Part of a small language model's weights: no biases in attention or MLP.
Each number is 50 + 12 x the weight over the matrix's rms, rounded and kept within 0 to 99. Layers, rows and columns count from 0.

# layer 4 attention value, 256x224, rms 0.0642, rows 27-42, columns 0-223
51 23 49 40 65 72 70 44 56 47 55 70 49 40 51 39 60 40 59 39 50 29 56 71 45 62 52 50 67 63 80 63 42 46 31 42 50 60 66 47 43 38 48 43 49 71 33 56 66 72 56 73 55 42 50 49 50 62 45 56 56 51 45 58 56 30 69 42 41 54 51 43 65 41 45 62 43 35 49 47 45 49 27 51 59 63 51 50 40 61 66 53 55 40 51 23 43 36 69 79 65 47 55 37 62 40 65 48 55 42 50 47 79 64 58 47 66 53 57 31 58 52 36 60 45 40 45 59 27 42 55 28 49 30 72 40 31 52 56 50 55 34 65 55 64 42 41 32 31 48 56 54 56 40 39 53 72 73 48 51 33 69 55 62 53 53 46 56 36 42 67 43 41 48 45 42 65 45 58 43 42 48 46 41 39 30 60 56 63 63 75 31 43 45 49 74 47 60 53 62 46 32 49 68 61 65 51 53 44 44 48 74 63 44 47 58 55 27 56 56 60 57 51 44
41 44 32 31 61 65 46 19 48 41 39 49 43 56 63 31 24 44 41 50 54 77 47 47 58 46 80 29 31 35 25 55 53 64 54 80 54 44 35 58 52 41 58 67 32 58 58 21 67 38 39 35 83 37 68 32 40 54 38 31 73 30 58 61 78 52 19 31 55 63 66 70 56 52 55 68 74 62 39 47 35 48 39 44 47 44 54 49 48 64 23 50 22 51 52 77 44 59 45 49 42 42 40 47 57 61 68 26 48 46 63 43 41 41 80 52 39 73 50 66 49 53 44 28 75 22 48 39 47 51 32 46 49 38 77 61 40 32 59 73 61 54 51 56 55 62 57 53 43 34 57 38 49 65 39 32 52 39 73 41 49 67 48 50 41 60 39 39 50 77 51 67 42 38 63 55 56 65 42 51 45 61 41 51 58 55 41 44 35 49 70 39 67 53 49 50 59 55 45 56 66 69 35 32 65 48 45 51 53 57 63 72 54 63 54 55 81 29 52 56 46 34 64 39
31 64 48 32 37 69 41 43 48 45 67 55 35 44 68 43 37 45 58 48 56 51 39 39 27 64 49 64 37 34 58 38 61 71 58 62 47 42 60 59 61 61 55 51 47 42 82 38 52 33 50 56 36 37 45 63 48 42 63 43 44 69 45 68 36 59 54 43 33 41 47 56 48 64 42 48 71 39 44 39 52 46 32 41 47 55 53 48 42 66 52 45 60 50 47 59 57 66 73 50 56 55 46 37 25 31 62 85 39 48 46 54 51 33 73 56 61 44 23 58 41 56 45 32 60 60 65 70 46 63 60 36 55 27 30 45 34 54 43 60 48 61 58 42 33 47 54 46 62 32 55 44 54 62 54 55 42 47 48 42 39 55 37 59 42 50 51 45 43 37 46 41 55 61 39 55 34 42 54 41 43 53 41 59 52 61 52 45 39 65 65 47 67 54 70 60 45 72 60 49 48 21 11 48 56 51 46 41 56 45 42 63 66 67 52 51 36 29 46 65 66 45 14 45
29 32 54 42 74 52 55 42 37 73 43 56 52 48 63 55 50 82 53 54 44 52 43 63 66 58 62 69 38 64 32 60 41 28 55 41 33 27 56 48 62 48 24 42 52 53 70 30 32 61 48 39 46 66 49 50 50 33 41 36 61 39 69 74 64 76 45 32 84 83 41 32 60 78 60 66 57 62 62 36 44 51 38 41 60 55 48 46 46 49 39 48 59 65 57 70 50 57 37 37 48 63 32 51 41 39 76 33 54 41 51 52 75 53 73 45 72 43 30 45 30 59 51 41 32 45 40 34 30 46 44 60 55 58 56 36 51 39 68 58 42 38 54 42 67 43 50 47 71 40 45 18 51 44 44 45 48 31 46 60 73 43 27 46 41 48 27 53 51 73 78 81 52 44 43 45 53 54 38 72 50 73 73 62 60 61 51 33 72 52 34 58 55 54 40 50 59 39 36 27 67 56 39 44 49 53 40 56 56 31 54 61 68 51 40 43 64 53 50 44 73 45 49 61
46 47 60 55 43 42 35 71 54 59 77 62 55 58 54 52 54 70 56 40 46 65 47 49 54 62 50 50 54 47 57 50 51 26 43 46 52 47 55 41 53 32 55 60 43 31 64 70 45 53 51 55 57 54 17 71 28 21 50 62 45 62 65 46 43 33 79 49 48 73 53 36 50 47 59 51 61 57 43 47 46 49 59 51 62 41 59 51 59 76 71 44 73 42 41 28 44 46 48 61 58 60 44 61 38 34 56 59 49 48 45 53 54 43 27 31 68 44 36 69 50 76 43 43 63 64 64 33 33 43 53 38 51 48 47 45 40 57 50 42 53 48 45 40 69 34 63 57 47 44 66 38 62 46 44 45 80 57 48 50 52 56 42 46 45 56 49 56 69 42 54 40 44 44 27 35 51 59 47 31 72 41 50 58 55 35 58 47 23 63 76 41 34 71 44 55 38 58 59 54 59 34 42 53 58 43 47 60 52 54 47 90 60 72 42 60 41 40 36 77 62 43 29 61
66 41 44 70 44 39 48 55 43 50 46 55 75 46 42 54 42 83 30 62 54 11 58 60 53 37 29 26 54 58 34 37 49 31 50 43 40 37 40 38 32 85 50 56 56 56 43 51 37 46 35 22 50 49 50 63 61 37 85 53 59 52 49 52 45 71 60 60 64 56 41 55 54 72 45 46 45 49 42 59 58 50 39 45 70 33 49 53 42 60 67 49 57 57 39 61 47 36 48 34 45 39 56 56 58 26 41 54 64 54 45 65 54 36 61 60 58 52 56 38 31 36 49 72 32 50 32 53 59 49 51 41 50 61 45 55 63 45 05 31 52 58 66 55 48 48 36 50 27 36 38 76 46 45 45 64 28 50 40 59 56 32 71 65 50 61 55 52 57 62 72 69 56 59 54 57 45 35 36 25 36 31 42 49 55 90 27 46 62 59 43 52 61 26 29 47 44 32 69 55 59 63 49 57 54 49 60 48 65 39 82 47 51 48 35 47 27 69 27 43 43 58 32 54
48 50 51 51 46 75 51 52 52 44 57 57 49 52 54 32 44 60 59 57 61 35 33 64 31 35 50 54 46 43 52 59 45 81 58 47 50 43 37 55 18 72 52 24 56 23 58 45 38 59 56 44 33 59 38 55 72 59 38 40 43 45 51 48 48 73 42 39 79 29 46 51 26 53 32 64 43 48 75 52 53 53 54 46 50 64 46 51 38 51 39 59 47 69 56 50 46 57 59 45 60 53 55 49 38 35 54 40 54 30 48 56 53 53 50 46 35 39 55 42 68 46 47 25 47 57 48 67 43 45 50 35 47 67 59 42 48 43 45 50 41 56 53 49 51 49 55 52 58 69 45 41 52 39 54 41 41 54 28 55 50 46 52 42 53 39 54 63 52 47 35 56 61 89 46 59 32 46 41 53 29 32 63 61 46 69 51 62 61 47 49 66 63 44 51 53 56 78 44 17 39 60 41 38 34 64 55 61 62 69 67 21 60 46 47 48 77 33 49 20 49 38 70 44
54 56 47 51 62 38 32 54 26 53 58 43 37 49 59 65 37 47 62 60 25 74 53 13 48 22 51 62 53 47 50 35 60 68 61 66 37 56 46 32 63 26 63 55 44 59 63 28 46 45 65 52 61 50 60 62 56 36 22 52 44 58 59 38 43 51 46 53 49 40 51 58 60 51 53 49 66 51 38 63 44 50 53 46 58 41 50 46 62 54 23 33 44 53 45 62 51 40 54 23 48 67 62 48 45 56 59 52 46 57 59 47 18 37 57 55 50 42 14 50 33 42 46 53 71 40 67 40 47 63 54 55 51 46 46 50 33 28 71 69 66 63 26 52 52 45 36 64 52 31 43 58 66 68 53 56 52 43 60 47 67 51 16 42 52 46 53 57 45 50 31 68 47 59 35 38 51 59 57 69 44 76 30 38 53 43 62 56 37 49 31 44 66 55 52 65 45 53 53 58 56 71 48 53 46 45 49 51 26 58 41 56 33 65 47 44 76 47 49 61 45 40 51 54
44 31 44 46 55 50 71 70 55 56 36 43 44 57 38 62 65 48 60 38 59 29 68 47 49 77 54 59 77 58 60 60 35 36 48 55 70 48 42 65 58 36 39 59 61 73 41 33 57 30 47 46 57 71 57 50 47 51 77 39 45 24 32 47 72 63 50 52 71 60 46 55 50 41 41 63 59 68 47 55 35 49 41 50 39 64 48 52 45 55 40 43 29 56 58 44 30 33 69 61 44 38 49 75 43 59 51 19 65 59 55 58 51 50 48 64 71 62 66 30 57 60 45 40 36 49 26 35 39 53 50 61 48 37 63 41 65 57 48 48 53 52 36 63 66 45 49 56 31 41 66 35 59 29 50 65 73 47 57 56 58 57 76 37 42 42 53 28 45 50 60 46 57 38 50 38 35 53 37 47 47 39 75 56 38 48 38 46 54 53 62 48 63 76 69 29 40 63 50 34 53 45 41 48 71 46 48 52 19 46 23 71 45 65 49 50 34 60 41 35 71 57 48 54
52 58 53 43 42 24 66 34 74 48 60 55 45 48 34 63 28 62 36 43 67 46 51 52 55 30 20 54 69 28 46 33 47 49 56 63 40 33 00 49 35 62 51 63 56 43 55 54 54 16 62 18 39 66 48 75 24 28 53 56 53 54 52 68 42 51 56 47 33 47 45 62 56 51 25 44 46 71 76 25 57 57 51 36 23 32 49 50 47 65 80 65 47 22 46 51 36 41 59 66 49 62 45 62 59 51 43 52 43 50 55 54 17 40 29 55 38 39 39 41 48 47 54 54 46 57 30 85 44 46 60 61 51 30 17 53 63 59 49 34 77 57 25 41 40 38 58 57 47 45 31 65 55 61 58 75 40 51 57 53 71 53 58 52 34 36 41 41 51 53 39 57 60 75 37 50 52 56 65 33 63 42 58 60 44 63 64 54 49 43 35 54 34 57 61 53 40 36 46 57 47 24 46 49 47 55 54 59 54 75 37 51 62 81 56 60 42 44 42 41 30 49 66 61
41 47 47 55 54 33 50 44 61 47 68 47 54 50 72 47 67 45 38 29 30 51 40 60 69 43 56 81 43 47 22 55 60 55 44 57 47 28 54 47 69 41 41 47 33 69 65 25 67 46 68 44 62 60 49 44 29 48 40 69 45 22 53 55 55 37 40 58 71 38 54 37 37 48 45 47 51 38 61 47 52 46 56 42 35 86 55 46 58 71 10 66 38 60 49 52 49 58 52 66 44 61 50 50 44 41 43 30 50 51 40 52 83 13 49 54 52 34 65 51 56 69 50 37 55 55 37 38 43 44 44 40 46 59 36 53 49 42 76 47 44 51 30 48 60 75 40 59 51 65 59 26 39 31 36 69 70 53 46 49 79 64 20 44 43 36 53 38 52 44 28 53 41 35 56 58 37 47 37 58 62 33 62 50 50 53 55 37 40 28 65 74 38 59 58 53 51 76 49 44 61 37 49 51 36 44 40 64 31 57 32 45 71 58 55 59 64 30 37 55 63 23 39 45
58 55 64 58 46 49 35 57 43 49 81 60 52 43 65 59 52 40 60 36 45 40 43 54 31 42 49 65 48 49 71 57 38 40 62 58 56 89 34 67 64 66 55 40 53 52 54 58 61 50 50 77 54 65 39 39 16 78 43 57 36 59 43 45 41 46 52 51 48 72 36 35 77 54 38 42 36 60 76 46 58 46 56 42 42 52 58 42 48 58 40 53 37 37 78 33 65 55 58 51 56 69 56 40 41 60 51 50 53 36 46 39 33 45 45 52 35 55 45 63 34 46 54 62 72 60 62 52 62 44 45 47 46 63 14 45 52 58 60 55 41 50 29 43 55 42 45 49 67 36 54 38 48 50 53 44 59 67 23 50 54 35 43 53 46 29 60 21 47 23 36 31 64 74 48 50 44 43 44 62 61 47 66 39 62 38 54 57 40 41 47 50 42 58 73 47 79 76 49 55 48 65 56 52 47 56 55 51 29 65 23 54 50 69 49 44 22 45 57 54 43 52 55 46
66 52 60 50 58 38 56 74 44 55 36 53 63 41 59 75 45 38 60 39 57 35 53 51 29 50 36 45 34 21 42 59 53 42 41 44 24 41 92 45 51 82 49 31 56 48 49 45 62 77 54 47 70 37 61 77 56 48 29 36 46 57 79 33 61 33 80 46 78 43 46 59 61 33 55 67 47 49 27 32 48 56 43 41 63 53 49 48 54 62 65 39 52 54 61 48 31 41 46 64 49 51 55 60 28 55 62 47 50 50 42 58 70 81 49 51 77 51 42 38 57 48 45 38 40 33 55 43 43 40 62 45 52 46 72 34 40 48 39 42 43 41 73 49 43 52 35 45 34 40 79 51 31 40 48 57 54 61 77 56 67 48 56 58 43 63 43 53 38 56 64 70 38 57 37 49 49 49 30 55 42 48 33 53 38 48 48 41 47 55 73 59 47 57 63 64 51 19 60 45 38 65 29 42 38 65 60 50 61 44 81 60 58 62 43 45 45 54 54 68 61 47 44 49
51 54 51 51 48 56 56 72 86 39 40 50 35 56 48 74 63 56 70 29 46 54 57 43 55 61 55 42 50 48 37 52 44 62 38 51 53 76 70 52 34 42 46 44 41 33 71 52 62 72 80 40 51 56 33 52 31 52 54 38 48 43 59 58 67 76 16 62 51 34 54 57 51 41 41 53 59 64 81 42 55 40 42 42 73 47 48 42 49 49 58 68 44 53 68 46 39 50 60 51 52 62 53 50 58 72 64 42 54 26 43 47 48 81 03 49 50 48 71 48 77 77 49 08 67 31 67 40 49 52 51 62 53 43 41 39 46 66 58 55 46 60 43 59 43 46 53 34 67 33 53 47 41 49 30 55 80 46 54 49 36 52 65 51 49 42 48 31 44 37 46 37 26 59 46 46 23 51 39 57 77 60 69 57 48 45 43 55 59 43 53 48 63 73 46 36 59 55 22 14 47 46 33 37 62 56 48 56 60 46 47 28 62 40 56 57 43 60 56 41 55 60 69 61
26 71 58 35 56 32 54 53 58 58 33 37 41 54 61 75 64 78 50 43 66 49 47 29 64 68 68 59 19 39 34 61 71 49 44 54 49 49 55 71 56 26 54 74 36 53 56 37 47 29 57 35 44 63 35 32 67 44 78 47 47 38 62 69 63 41 14 53 56 48 52 58 56 41 56 50 74 47 59 36 43 46 59 53 54 68 56 46 48 35 22 32 60 64 43 72 30 49 67 43 50 40 50 54 36 63 55 57 49 55 40 58 58 50 51 68 64 60 52 68 70 48 47 06 63 74 67 45 72 40 55 67 54 80 65 43 62 46 46 50 57 56 56 52 51 62 53 39 59 58 42 48 32 58 47 46 40 35 58 40 55 46 50 45 48 34 58 51 48 54 51 66 43 56 65 52 23 56 47 48 48 52 54 44 68 65 53 34 48 59 46 84 48 51 60 42 57 52 38 41 44 68 38 22 53 42 46 32 49 35 63 28 73 64 53 43 38 65 52 39 49 69 24 44
67 60 51 54 44 61 34 47 37 51 71 40 45 50 50 58 56 38 51 45 41 41 46 46 39 26 33 55 54 62 42 52 59 22 51 67 59 64 50 53 57 56 70 58 43 37 61 47 54 64 67 76 37 49 41 67 35 60 53 40 54 50 64 61 46 40 60 65 39 44 37 49 46 67 56 15 32 46 60 25 51 42 67 45 33 59 40 55 47 22 65 70 55 53 51 58 59 55 42 23 45 66 67 50 47 40 55 42 27 33 47 40 19 48 52 57 39 44 43 58 63 64 48 64 39 68 69 45 79 59 42 48 49 33 35 51 50 50 73 62 53 68 44 41 26 48 25 46 72 41 29 51 54 62 43 64 36 45 35 55 20 35 28 70 61 59 58 65 56 38 48 36 44 64 54 54 53 34 63 41 55 58 56 29 50 49 30 53 69 35 47 62 54 40 22 65 73 58 43 27 55 28 52 60 56 39 48 60 59 45 58 55 63 42 41 50 47 48 40 38 42 61 51 33
# layer 4 attention output (transposed), 256x224, rms 0.0603, rows 27-41, columns 0-223
39 83 29 47 50 55 36 52 62 33 65 53 31 42 64 38 54 69 42 49 54 54 43 67 52 52 70 40 32 52 45 62 43 34 46 62 60 55 35 35 49 45 73 55 54 52 60 73 40 19 56 35 23 56 55 47 63 60 58 63 45 24 62 45 57 64 45 76 44 59 47 27 44 15 39 72 39 48 58 45 49 40 56 37 64 48 48 43 33 50 44 41 57 28 55 71 71 39 57 57 47 56 31 55 29 45 46 37 58 63 36 53 40 42 53 38 45 44 63 51 50 51 57 29 50 66 27 38 73 45 68 58 61 56 56 39 64 51 64 52 48 53 31 55 37 58 41 48 60 58 71 46 46 45 34 53 53 50 45 34 46 46 39 41 47 48 77 43 70 56 55 48 59 75 32 35 42 72 46 63 44 53 60 56 40 43 39 37 49 47 42 62 54 52 48 37 34 42 69 36 61 33 62 50 43 31 77 60 55 82 35 57 42 67 62 67 62 51 29 49 37 53 41 55
59 40 78 57 50 65 56 33 44 59 65 46 64 37 55 44 70 38 23 52 51 28 65 57 63 56 42 52 78 90 54 64 41 38 61 32 56 25 58 53 39 61 42 38 76 48 61 70 44 65 30 36 36 50 64 40 56 53 72 37 53 44 66 15 33 25 66 79 38 32 33 42 58 66 56 35 39 67 25 53 55 52 42 68 34 46 60 60 67 50 57 56 39 52 42 38 67 65 40 65 44 22 52 57 52 75 38 54 57 29 45 66 43 65 20 58 42 40 48 43 51 63 60 57 34 54 60 36 41 76 46 36 37 38 47 30 35 58 52 48 60 46 68 45 24 33 39 52 50 47 28 79 43 53 66 79 30 37 60 42 50 34 56 62 33 54 70 59 53 69 62 54 47 38 54 52 41 33 63 34 64 50 49 53 49 46 35 45 41 69 53 65 20 47 65 50 46 55 41 67 39 40 69 56 67 52 52 36 45 51 64 49 44 57 37 29 32 68 70 55 57 52 29 53
39 54 53 58 68 54 50 66 47 58 56 53 60 75 51 35 48 31 28 24 63 35 44 62 58 44 28 43 46 53 45 50 63 67 41 43 49 54 56 51 57 49 44 51 48 54 58 45 35 34 58 45 44 36 70 65 51 61 49 52 68 54 53 25 36 52 56 75 63 45 41 41 63 42 44 68 52 39 55 52 57 52 56 78 50 47 50 92 58 45 50 44 56 57 39 76 55 36 41 62 69 41 58 40 52 51 48 49 58 56 27 40 51 55 57 44 41 53 49 32 44 35 50 68 37 53 26 52 32 40 32 44 63 53 47 67 45 54 46 42 27 68 67 40 71 56 41 70 56 56 54 25 33 34 63 67 54 49 62 48 50 48 38 57 63 50 44 52 35 75 66 47 56 51 44 45 30 51 53 53 64 42 58 35 51 38 42 60 52 56 44 53 41 52 71 36 38 47 46 46 58 63 72 57 47 37 46 53 37 41 36 60 35 62 55 47 59 72 35 35 40 42 65 38
53 54 39 54 32 71 52 14 42 46 81 45 85 63 55 31 67 41 57 61 51 44 50 49 71 58 43 82 44 57 75 38 61 43 66 53 46 33 44 35 46 49 65 49 60 77 27 39 61 37 57 61 47 50 63 66 58 30 83 27 67 63 56 58 37 38 54 67 38 39 74 47 63 40 42 52 31 52 51 47 70 44 46 42 40 42 61 45 93 57 29 36 46 67 57 28 67 43 40 42 50 46 55 42 50 69 45 67 35 43 46 61 74 59 46 52 26 42 37 50 54 62 75 59 60 54 58 48 50 69 59 45 27 35 32 29 37 33 50 35 48 50 54 40 47 52 63 67 58 35 42 42 37 50 38 64 47 59 48 42 48 40 63 67 53 43 35 64 58 51 44 55 38 47 58 53 47 64 65 42 62 46 34 65 37 54 35 49 48 62 67 51 52 55 42 26 40 41 47 63 46 56 45 60 52 49 54 37 41 62 47 37 52 37 39 55 41 53 72 50 48 42 56 64
45 64 40 36 49 56 49 45 39 52 47 74 41 69 78 27 64 45 44 61 49 39 40 56 38 42 45 58 31 35 58 57 50 47 20 61 51 56 53 52 57 24 71 53 57 43 44 34 55 40 39 37 43 59 55 68 46 49 52 38 41 54 42 50 58 49 73 64 74 59 60 39 54 42 39 57 27 43 44 49 53 64 60 61 66 43 30 72 46 54 41 17 51 45 37 58 48 59 47 38 69 28 40 43 35 41 78 48 67 63 43 39 57 36 49 31 46 54 43 55 61 53 48 39 30 56 34 39 43 57 76 50 49 67 40 49 82 31 69 60 40 55 46 55 66 32 53 84 50 66 72 30 73 28 37 64 67 56 56 63 40 33 55 62 59 61 59 75 76 36 47 56 69 39 53 24 29 50 57 52 50 50 56 60 54 49 50 20 58 32 50 53 52 72 58 59 48 54 61 40 46 58 53 52 65 26 55 61 46 36 44 48 42 41 72 47 40 50 42 41 47 49 39 49
59 29 44 50 51 51 49 26 55 56 45 42 35 32 16 57 39 38 69 61 62 63 44 33 51 54 57 64 43 53 68 61 54 62 46 55 60 62 58 44 72 42 60 54 47 55 40 33 44 55 39 48 63 38 32 48 50 35 41 41 41 34 19 53 33 53 38 29 46 65 42 58 58 65 61 68 42 38 58 60 49 37 55 60 45 65 68 36 50 51 37 67 62 54 68 54 54 44 64 30 54 55 54 72 78 46 33 62 44 47 33 53 60 44 67 54 44 60 59 46 51 33 45 31 71 38 64 66 57 39 43 76 54 49 42 74 52 43 64 80 39 55 31 59 47 58 65 64 54 48 51 33 72 52 32 20 40 17 43 34 40 71 36 45 67 30 52 54 29 50 56 34 31 50 52 61 81 51 53 70 22 55 58 44 57 45 62 52 62 39 52 54 65 49 36 48 54 63 30 77 66 64 33 45 44 39 36 38 53 41 42 45 08 46 19 55 62 45 55 49 52 37 62 70
60 54 45 51 45 28 40 48 50 56 50 54 62 31 48 68 34 50 33 43 45 51 34 45 71 38 57 43 68 37 30 35 49 35 63 44 58 40 52 65 50 71 56 56 36 60 57 26 53 63 69 54 47 41 69 78 44 56 32 49 73 42 54 61 50 54 59 47 55 52 63 57 49 32 57 42 62 48 51 62 34 59 53 44 49 63 72 40 37 78 58 50 40 68 30 52 58 30 51 64 35 82 62 34 47 57 19 52 44 40 39 54 68 60 59 49 35 28 34 50 28 61 69 64 61 51 56 72 59 44 50 63 59 52 63 48 37 50 36 28 43 51 55 47 41 71 45 52 50 45 33 54 34 72 69 52 29 58 42 38 31 54 39 74 52 34 29 35 49 79 50 45 54 45 46 50 59 70 68 65 62 63 49 24 52 49 63 51 50 55 58 38 58 34 38 48 44 29 41 59 49 52 61 24 18 60 43 38 51 51 48 66 52 57 52 64 59 41 51 56 70 42 61 35
42 45 55 46 47 60 47 45 38 68 59 66 74 53 48 47 57 45 49 40 25 53 49 63 29 61 41 40 58 40 63 63 29 57 58 48 40 46 42 64 53 55 30 54 58 57 50 60 63 70 33 38 59 47 50 52 53 51 56 42 50 60 46 43 52 48 45 61 66 37 47 49 49 68 74 36 49 51 57 56 63 67 43 47 39 60 32 63 55 40 67 37 47 23 47 31 42 79 29 50 63 30 49 46 56 56 58 58 38 43 59 53 42 65 41 48 24 60 56 42 46 51 42 80 29 43 56 42 32 65 28 43 18 59 36 36 48 67 49 39 65 81 56 39 64 57 65 49 32 46 46 59 45 33 64 63 62 61 63 67 55 29 58 37 46 69 40 60 48 55 58 62 65 40 52 53 37 25 40 25 47 33 44 63 52 43 41 73 39 49 48 51 39 66 51 46 46 37 68 67 58 74 46 67 63 55 13 30 54 59 63 27 61 37 53 35 46 66 52 52 62 34 44 43
54 55 76 62 46 56 59 62 55 42 69 39 56 21 59 40 45 32 71 60 59 64 49 62 52 34 46 38 22 51 45 48 55 53 50 71 55 65 58 39 42 62 67 72 46 62 61 61 49 31 58 50 46 52 48 25 49 43 50 54 49 66 44 46 44 31 58 49 42 68 60 55 42 28 44 55 41 50 58 35 61 38 58 32 64 32 61 38 67 52 51 83 43 49 45 61 44 65 54 50 42 73 59 68 42 24 53 58 50 43 46 43 54 37 35 43 56 52 42 45 69 64 61 28 49 60 74 26 66 79 69 43 36 35 40 51 46 47 64 47 64 23 36 44 26 27 50 41 59 50 45 19 27 47 43 59 48 38 46 27 67 60 51 30 63 57 65 50 59 13 55 47 67 46 58 47 57 52 54 68 53 50 73 46 31 60 37 55 40 36 24 41 45 54 48 64 46 48 46 64 52 17 58 74 56 44 65 65 56 52 42 41 57 53 65 47 57 40 47 48 39 60 43 64
72 44 58 54 63 37 41 75 31 73 27 45 65 64 44 57 31 62 67 56 85 35 42 50 40 21 61 35 36 34 35 40 70 56 42 51 67 41 64 79 60 61 51 68 46 54 51 05 44 68 46 57 50 40 64 50 37 66 34 30 65 48 36 47 40 37 67 22 78 57 54 55 40 49 68 41 36 18 52 60 69 45 35 60 41 54 52 54 48 39 48 43 44 38 54 56 47 70 34 56 53 76 53 64 52 51 61 50 60 47 58 45 57 51 45 61 54 43 76 60 57 34 49 41 39 47 53 35 31 49 55 45 41 67 58 61 54 52 32 62 51 40 45 57 50 48 58 59 56 47 44 42 31 47 48 42 48 33 43 64 46 45 35 29 76 48 49 54 54 50 54 23 54 51 74 61 46 18 74 50 45 30 50 28 59 43 50 66 58 52 61 40 65 22 25 54 53 59 47 50 70 47 46 40 60 57 45 43 34 28 42 35 54 63 60 68 54 50 33 32 59 45 43 66
45 49 50 48 49 49 67 43 35 28 58 66 78 43 68 57 58 46 49 54 65 39 32 51 42 67 38 42 57 60 44 26 39 53 48 47 47 35 69 33 37 51 44 60 53 47 53 46 54 56 73 59 39 78 69 50 64 61 62 36 80 64 67 39 52 36 64 69 52 55 86 56 41 50 39 15 39 47 49 63 61 60 52 25 46 41 45 59 45 49 55 56 12 47 62 78 53 50 42 56 60 48 64 31 29 35 53 44 54 47 70 51 64 60 40 57 67 39 43 41 39 70 76 61 49 59 52 35 50 69 68 48 40 39 33 33 56 33 46 35 45 39 60 30 34 22 60 44 70 57 33 53 38 60 55 92 31 60 68 68 47 47 59 39 23 49 41 55 47 53 48 50 71 47 41 62 34 56 69 53 57 48 38 56 46 30 43 29 25 55 45 44 52 38 47 41 31 25 63 56 53 56 55 38 53 53 75 46 61 49 51 69 43 41 83 67 54 51 69 41 45 48 48 36
57 52 52 41 50 57 74 56 47 49 60 68 45 52 46 48 41 57 44 55 41 29 44 70 43 37 67 33 43 32 38 45 57 62 52 45 54 55 60 63 41 56 37 54 53 50 68 42 50 46 80 52 45 52 62 57 38 59 54 50 42 43 61 56 65 50 54 49 64 57 61 44 50 33 69 30 23 13 48 47 43 41 61 35 45 54 43 62 39 53 66 42 37 45 45 81 50 49 36 38 52 53 50 53 30 41 70 34 65 53 73 71 56 47 68 48 63 49 52 38 73 51 66 62 33 42 25 37 61 25 71 48 20 53 50 44 58 60 42 50 51 50 53 25 69 59 42 53 50 40 48 42 41 66 55 44 40 64 54 72 45 48 37 60 75 66 27 64 48 43 43 64 56 34 52 55 34 42 38 48 42 53 45 50 43 65 55 32 48 43 54 10 58 62 49 49 37 53 50 44 35 33 46 40 34 55 55 63 42 64 42 56 77 67 79 64 64 73 54 46 41 47 42 44
51 67 40 62 36 66 53 30 49 58 73 46 31 46 51 34 62 47 36 64 69 62 47 48 55 61 43 29 46 52 66 33 27 35 54 71 25 82 56 54 45 47 56 60 51 53 57 37 50 41 51 27 42 32 19 44 38 52 74 72 68 52 42 76 47 65 30 74 67 45 66 48 45 53 37 48 53 61 66 50 74 41 35 51 60 39 52 40 56 60 56 44 69 57 53 61 44 52 14 49 54 30 35 47 47 49 48 53 56 67 11 41 66 55 60 28 42 51 36 52 46 62 50 29 58 61 46 64 40 62 61 53 68 50 46 55 49 42 68 62 42 74 44 46 55 42 56 46 44 53 44 35 79 29 36 61 50 48 43 20 48 44 60 44 43 41 63 72 32 59 50 47 40 46 49 54 58 52 72 44 43 56 63 43 54 50 57 47 46 38 50 40 50 30 48 61 46 57 47 64 84 45 47 47 58 39 33 47 46 62 55 51 38 60 25 52 74 54 35 56 49 56 49 34
57 79 55 45 53 50 51 66 51 44 59 52 57 58 72 54 38 64 43 56 54 57 51 52 50 23 57 46 74 34 72 40 49 37 22 62 40 51 65 51 37 56 45 47 52 48 54 20 58 47 61 61 47 45 53 47 45 64 89 63 44 61 46 60 43 34 67 49 49 58 70 70 45 35 48 62 44 54 53 37 51 45 61 47 57 47 85 54 61 63 48 22 28 57 32 45 38 54 37 74 44 62 43 54 47 57 47 32 53 39 46 62 61 33 57 37 54 30 17 49 37 54 68 54 43 58 52 43 50 54 62 42 48 49 73 17 35 37 34 36 49 34 50 28 56 30 44 36 57 41 45 31 42 59 57 61 30 99 28 34 58 72 76 60 44 54 46 49 56 44 58 22 68 34 57 34 41 59 48 40 76 59 61 23 70 56 35 57 49 37 40 18 50 50 59 32 42 44 45 25 67 29 72 51 29 62 53 52 56 48 48 48 63 66 81 41 48 42 45 53 55 78 50 39
74 36 85 49 57 58 66 61 55 41 62 35 55 64 55 40 46 21 47 68 39 48 52 55 61 55 22 64 80 66 75 24 44 72 42 49 44 54 58 39 57 53 36 30 45 51 44 31 65 64 47 59 79 36 51 42 50 39 62 43 86 89 32 56 40 49 43 50 44 42 59 65 46 62 30 39 40 52 42 48 64 41 59 32 58 36 58 57 59 42 52 59 41 63 43 54 54 51 42 61 34 43 57 69 62 37 40 55 45 53 46 48 53 62 27 58 60 29 13 46 27 63 47 65 58 47 69 53 38 61 16 41 68 34 51 73 30 36 35 50 38 61 66 29 54 28 40 52 42 48 43 26 57 55 63 62 48 64 52 41 60 73 76 56 40 57 27 38 58 51 45 54 45 35 66 59 47 61 48 44 68 57 41 56 46 47 35 48 36 51 47 49 47 28 78 45 60 50 34 59 44 60 52 59 61 51 55 57 26 55 50 56 40 42 45 52 22 28 40 51 48 59 66 32